Part of a small language model's weights.
Size: 13 layers, width 128, MLP 512 GELU.
Training: a variant of SOAP for these matrices, 116M tokens.
Each number is 128 + 32 x the weight over its row's rms, rounded and kept within 0 to 255. Layers, rows and columns count from 0. Numbers have three digits each. The size before them is the row's rms in percent of the matrix's.

# v: layer 2 attention value, 128x128, rms 0.222, rows 72-118, columns 0-63
# o: layer 2 attention output (transposed), 128x128, rms 0.166, rows 72-117, columns 0-63
v72 105:172129117205092123134112105147130168201117172127156101084198128108130166112124095069074129126127109079113125108097130126091074177134197097108112151119130128151126107132097093101104155059129148
o72 090:106113158090142125132154090148125069050162120155133151134051139187139123138125145127169104163104104161147077158079100129180129109088089165122165088166134114116185134139157170147185130110099100
v73 087:076131143116104149107135140105161112095088118180116141119106142140100090128096149180130107117145157084130114129132108085100141177153100146135141178179131187069126148203118106108119109090116127
o73 075:168103153101136124120178129134040181154179117107081116153114125113079152114135118119125154121140094193148118126127133134156123125108165111117061067114101140169123107109128163191113116120123103
v74 103:063162124111132163125147130198098104120129114123102095144072092143144098125115134134152145113119165107103117139165095128146146072105089177133170104134115078078156135138125162174222086167110118
o74 099:157153095153162122109092130101134170116173146140112123130180155112189146163139142127088082117137096139151176119139140130057098162129191109135113150121131161141111100127113093191029173130141193
v75 101:136074138076118110119084136104039120209126177124121139135127090143129087171140121092124128159121123133104128118073140149104114111067146094095153142157117085097096101068128178124119136152144189
o75 086:142143164215095131146164126121119134112116095139155144105104151126125179077102133194121121082128105104139145119208117127180112099152115109152078138133134107160150111215181048079152106114127122
v76 101:085145160085124118176174150167057112109151125120141154132117120179097056184105156133157143129116173147142119126137163110167170149156132104122155193128080047109126101097182147150126138189113141
o76 116:165153075126152151100069133100122166182129070137145153114125150081158142068162082167120089128197065073104134144129155127132110113118098112162105136094155143090119102154109100139141160155162151
v77 094:123152131176123162142150145135160111110125131154170097191010154135099139092119126101109147181176141208092139118137121105106130150039139153126130120150132106135140184144088123166152120176137118
o77 083:127085102107193135109095114123111162168184131105120132101164096097153115181144104147105132059111126090191139126040089115166120147178158100149126095148184082151139116119155068119121121151114159
v78 095:120162115102080153152123115152095152145108161108182122105135109159111121149107145132158169098124176093165088132115081124127134156149176124124136134079115066168129046107105097131127147177104107
o78 097:134152126136138140126098164147107076108123045124140138120152214097154149088110135136170066144111145102117180138114193130128119062089087088135138123105138194111147154131105141171140150131111141
v79 102:115068173115153107113122148094125148153114161158092176096176129180128127113121142159076132118029117092166080088124156110135088049144114137140135116143123147178153108153150198155126125093139129
o79 094:149149097123082102130142142143150105059099136134111092132127151113130132111128162118158175182184144141086116157174147159098161183122150136078136104156140117099083107127130093064113137143061097
v80 095:135106177145147140080140158077160082120136103123103143174131184138179138100165080146099112094089148159107171137122168147144130055133080162149142072121120139118112159151145167133161106151105130
o80 080:110103094081123080162106120152177166098128156133109135123165081145097109166073145179167173192154102131122065122194102125097132185120188090143098149208152136138113108128094088125057135125136126
v81 098:200103096143126117145144125110145132119153107121155080116143161103163148140162122097068136104209109189134145201134092076107138202150128086132091166141135166152108122096131116144099151125116129
o81 087:064098123075126141139123104102144154132110159103100175130062147148114099128139125171175152145058093120119119078102119145126148044137130122147185127148138107071145151145136106125177159157144095
v82 109:157152103096096129163133086174093110120130182110143107155083073161095130141137181101141163139103124124080050120119108082083118134083182137140173138105125045117159099131099101138108144137146105
o82 088:148154125139157155109094176131113142133120091121131120134146187090194106120145087166142082124153150113125200100094172164164130095149057147098120129116156106141080151145105165160172136130078148
v83 105:083186155119107143171106144096071089104155108096153155126093151138106091154117099157161125140128170185149161172184160177152149160158106079152107144147110133139114082073177172133188154141131112
o83 101:114069078114138103137174110137119160201125109163121186103149113115146163076146152122111129110128108052119069111110102104134123099147146111138159135109125113077137118155074039123085106156147163
v84 098:071122105102105156110169127105129104137115115131118090172101158124150113148125073144111136111163155161182189164175119129131132186187078107099132194127101154102120182135122108160134126161119146
o84 087:147093127125194110162110111113104114127207092128106140103156103142123127130130139142168122098101103119148079137099064076084093107122172146152135094173131107150137096149100113151086139119166133
v85 091:050151146100122141116174143143136128100110068173151167129109116146119152120123122193168132086075145107100078118156127141145152084151082158162181095111133094088141158202156117141120142140089112
o85 067:145125089079172082138058143100122150141149166106121070150206174129155083140089107111151180139152133154147171168135139131115119193096164104126077145103142168123139094079050147176091166127150171
v86 087:090208119130108152115100117087124135098099050154136157125145170077142105068135148171142098085126130108161189133123173137135121126140110075138126080123141207146163144137157116061153139104132109
o86 068:117096129126179100147138131134123105164161150129123122108112106127081139111086083069115121157072142165091077134157142184192133164133169189127163198098102129067109130118075121147136143113108198
v87 107:080139132134135116083163124167118127132130128157081120109161110090168087120105121134147092114146119052111131083160106160158158116131101174139170145122123166059132183172178064115166098099087129
o87 084:159153131102183144167125147111125127112187119128105144161089119177104164152135124045081165162130104211166104149103167046090104162118166122121096101144138134155141107148093205144069151114182130
v88 102:222100101109139125128165128094195140110136054171171136128120172070109184076160115116084130096147117146124143154113145115108147117105135132110112127098201110150132161177074059116085117116107081
o88 102:056094162124100134124087169151126096133094210051109109161085105097123079197088108165202132114108131155115163143106077159148114126109094178125153132150104145135133168118157182120186114166141171
v89 118:156109138129104091132096122099055109179125184133140093130048104090123130135131093099101131174176135144117193139091124129117097168103165117151121163167128165135125128073090141096145128113153130
o89 114:134120164176145154161159123130136162105117069125064214136165167134093156118135134099125137092086095092110107081111098101152133101171083133088144109115119099125119130208171053092143098111089106
v90 105:164120157073145079130109124102093088095193113123097170125140162151144077114127183120140131104116127098153071095115161140118143132139142139143162127099133148160092059133173118109151139165094099
o90 086:134119120111115134129147192156112194141102147117190161119117119077095192131110079136133132172145152141095105150214159151146140113070127115129099121126138119115123186188074135101131109124177127
v91 100:180068126112153114103119131056160107138128143100097133161146159131125154113149092118117126100121118162151165145093130129124066101121151096083103138091122116151128138114104145098054116135153149
o91 077:131119131191052121133131122168133107118087086150134117137102065132089080163131152192187176132102134097124118109139081141141141131173081132157145131172131111176119133127114146096170108133115109
v92 107:156144124112103093153103109152035151124169149095145156103114128131102098148110205117116162126107124051128053103091139147092117158121164133158171139093133127148126081126123104145150136123112107
o92 122:168107152110155161144125152153128087140103073138157191112151155099152158092116104136128067115146121163111159159172183122122137132084135149072120116097146124099084164136097133115157144154104117
v93 107:184111129188102099144089143128112169163110198134143104104104104147100143093153135072062134178137098120101085078113146073104091135069185144178108125185144101127159113107075127143092140080171170
o93 087:106080132067130157142158120100134126075150093155130112131147141140177108147138095124127151118135150121140167151063124151135167158164061128084152140141121104136102163177222075094171158184088045
v94 092:129026134128133139070106088104148166167089130179134109119142135097114151132138099096077106114126096122087160109089142069127064119105148121089114185157121143119122179161081124074095138073151157
o94 082:141156145162114072144127119139113093069162114084090123163095112165093105142135120110145163138128097140137119163107047176157132157127114129122143088138133098103153112135148094138181126104103102
v95 114:084156099136140145107118159155116133063140101123158108097129137069132122138131137153159108177221090172160146109158110167170173148186066149138130105170107176109094157128130117154167154129129090
o95 094:141145131082131138195140078109171164159157116154087154095076147172134144057161126050112159096113145085170134145128135057095105134112191133108094133082150089157162113107158114112118127137092143
v96 120:184101094096176131112158114167188125108136081147170126127193178084140175126187161117117143134112097155113111129123129137136164124139099152113117114080149118139110150165143039127115164119144107
o96 128:075139152117091159133083091104166128114094200112123099133072131147144112136095092135165128118127150130135129130109092109128101112067129145127111166182153143185106140050146236123156135132111173
v97 107:133173095123123143142129147137143119074151066110135125149155167090146108128118154136134114116173142149181145124130154092145157176241056133098144158110111172128110147156120125137159104147102102
o97 092:144116153051186093121143129110111177155177134078126149095087115140124091078183092157183091136139135132092098173164118113050103113079189150140104136152149122106156127089109096141131146120149123
v98 094:147077139144163116081154131100205136116108116199109120148126174087105166095161126175092102137116108140110127128133132108116171080093124178163118098153164125126098187152112114134057137107150127
o98 106:099080123165059170114121096163157098111086195101120103147141139153112152153112097113133195115155110149142101144133105140131130192132099180122096136185127142182093099096182167149161139167134136
v99 095:045137140157111136124111168153154145126096094159149130128121162134115106137141109150102095112131088117140092117113134127114157173178093104155151127179128151083097146175141106135107135070086157
o99 080:135063138043175135143162075084099181108184132107143154116121158125118146111092145133121182110181129119138104152173127130160125138074153159141086105121121123150129095122096138198121182146139120
v100 087:080148114164123138117152132171122136145183119122126108110133109107144156183103110115133147109101119098144117158140114227120149177206085124123181088064091119141112159136155068171150134139054101
o100 073:141110129065191131151126105127145086130084098125145192118171157132143103055130183133170071134149115136144095085130188065102148132102115142100122140125141139132152095134107209140095161101138168
v101 103:176118171154149159152162100123107131073100165110144150159171169177120164175132103136112144101083186124109147144126145115125145146150130128134075142124137045214103075089101162120104118144124115
o101 090:102136090120066130093123132128155105195144095158107118092170086098099127101119157131190139146170119122165131143106118158139109080104088119139208140148060157069158198143121086134096132122128112
v102 106:122145111097106094138120088135096155151090163111136126117156076115117106169132111110148123096150122076159163107078128133131152156146180083102117170062115101119106097056124087115048139157086168
o102 097:150140152221145126126090135128109061145131083107171120094131221144134128063129167123131120130114179139144137106147129122174108078101098133139117108110148141115127121158162189120206099129185070
v103 100:101148109083127110145116135141118130193130121131155157078204116165166125135128142164187144135106098126201091114131087197126098106176166083099130117084132151192124093159177078105114154124132121
o103 089:098161133181129102168148123132127123064110117095179094150049166118090143133112167095116096137135148092086139136139144089193116111078109137131126098088131122100155135116089185110148088113128133
v104 104:044152147096122178134168108158102130099090132114144125143045100184126107162088118166184139152105190140121151158156117098173154101131132150136130139180117053116158153117118186139150101151134125
o104 073:194158087201172116091083165139145132205147082145097104151215106106135133100164126102095097083212093119158160126092098152086152144138135092148144114106114186110099104144130048179087130151139136
v105 095:125104164109109087098129133096109140109138125126089145158190140118169075099104149144143135141127115084132143077143188116141117058070140161115132170133158166097165187128115142123126088065172156
o105 085:145135135141160161158129163151105129144141151082128117166069064149080172141145083136086138109128096150127139179138113146113098177135157159092116105173144077124062124214150118101122104166102118
v106 113:101061179097178100105089137131131130154139105127106137082211116165205150151113127156159117110064103130140086105179145178180078054137087166103138084115136143149135128134159173128137139089183150
o106 101:121183105168060121147165124115155148074095165108096129189116122143063142129153194126083139143168136127102131138135143114038105174103169083124087199129133134108114094165119115097111145129086114
v107 104:114168153121141133157108154145116143147110113193188153098063110155082182144096118113115116104127117145114049145140090175137152138108080116151156106129165059173130060130124141150123161116132063
o107 095:101098050128108138113182124121128105134166122105111185155145174088154095130132131121141168101106150102131165134110215078172152104133145145145044125077088126109160154123146138100141137134135252
v108 089:170050102109136124156146133114151139133096135175183151084115124188098173191160086077093126109157111188113081126111134141130144193134126091100090176130155056159126127141139102147098183151078106
o108 072:076159080136085129119117110093125099117175134106120138124119166125120092088131138152148189120122157091159172122090113082165113031126128097161132068097149106139142111088162130070160131160147135
v109 091:148170106156130116146128129107159100100100092154114123098073136093131124093159100129100089079177122099135150145129070127141186149149102143184102111128159194137142130125144095107157099118068089
o109 070:122078127123137116090147148167128153126170168094134162144157125145108128169108120061114166179070172168139156099123126085100147115113144159132175118128107141119110172117108193158082144136192105
v110 104:081085172142171111125173139128148114131107142131054137172161125132161107095090107188138094143121138120155168092169149114146118072148090130110138140132081153079145177145139189139099080103154195
o110 090:103123127121101120121091157109107180139160093115137061126129083126120134148162149118138183097152126169132122140141128127090115227150133147135107129189165126142096088151092092135091173109122091
v111 110:129157133104121110157150141072110051112138130137116090154075154118130072147134100134143121137198160206146199157137110112115194186140130065117104148139081150134097140088187157136141114199070137
o111 106:122092088151153167130102120127136204171153114081108165104141119106129149084147124156161117099114138107160080092148115125131088077135110164171139137154191111125153095144091048148113158144206133
v112 110:082130126190107123149083148128103162152106158145130106103062102161111103117119148125106114175122130155137065106141087066122120171078138163186143105208123134106117127136118149129139149139158162
o112 098:161106115062161141129137126101161152102140093161146113144196173140148168161131090091069133106155118083123148126086163147135155117198128106123142138100139142158145132133170052163113183129097116
v113 098:078174090099119137115110146095138142097109081152144156121089145110099089133128129136190109112200089127132132141116096152137173178116137071132096128143142181121139147135188116090126141146093114
o113 080:132104146172151123145146118153106128182183117124167126117147105123097138122105095080088137109079161137183146153133148115186138095126154152169145126032152115118123143088153144178156114149199188
v114 108:129145068103116138164175139137161124097113071127137123101135123068115112173150133180130095145199122166157179139141113154166225163219054084126103154129089139132098159136176088131107147136075122
o114 093:093135160086135112159080116116098134176147153109127135116104178182139110040106094101165170096145151093115133124169126066077092109101123148164103117160152150102143084118104136138125149117185128
v115 111:072110160112145136059106122147118129154124160175138154118116103207100151151118149137165157138067139103102045104127123135134112067076151163129192110150159061079135136165108125154088142152187133
o115 088:170137076170102149133126136144135094083102083127160102153147148102163155138132109134113116151156113157129202142144157142154164175103106087140025101090089150186094098112159176123144104116061125
v116 108:151130113170132108111132140122174175089110062136120127114157146055153117057134135139068082131136102086147146091122165092158141092127088160139116118136149181095117168145120128114134111066130144
o116 094:107085185070146117149117183114143129112141220119123123122091114186110126188103088076101152120125140149088099182163089148096122149118171135105144131190154136156138107154144121105098160135127120
v117 106:131098105098118116145148130140134103082182067119128142126189164068162071105108153125145158109173104134189121122157119145096120168174119142107088128081138211160119138124132101126173104135109090
o117 084:149169151113150121159146139096124156154141186091127128127084106118103167132157134118130101122086139116113109142149123123118112119053143155076202155122147093098128150148070136131124143086137161
v118 100:057182126125081157112107133104133142086094101102102134152143141124144089121107127204184126109093180099154165118161124152183169126125114149158155161132115157068156132128149097096164165111126137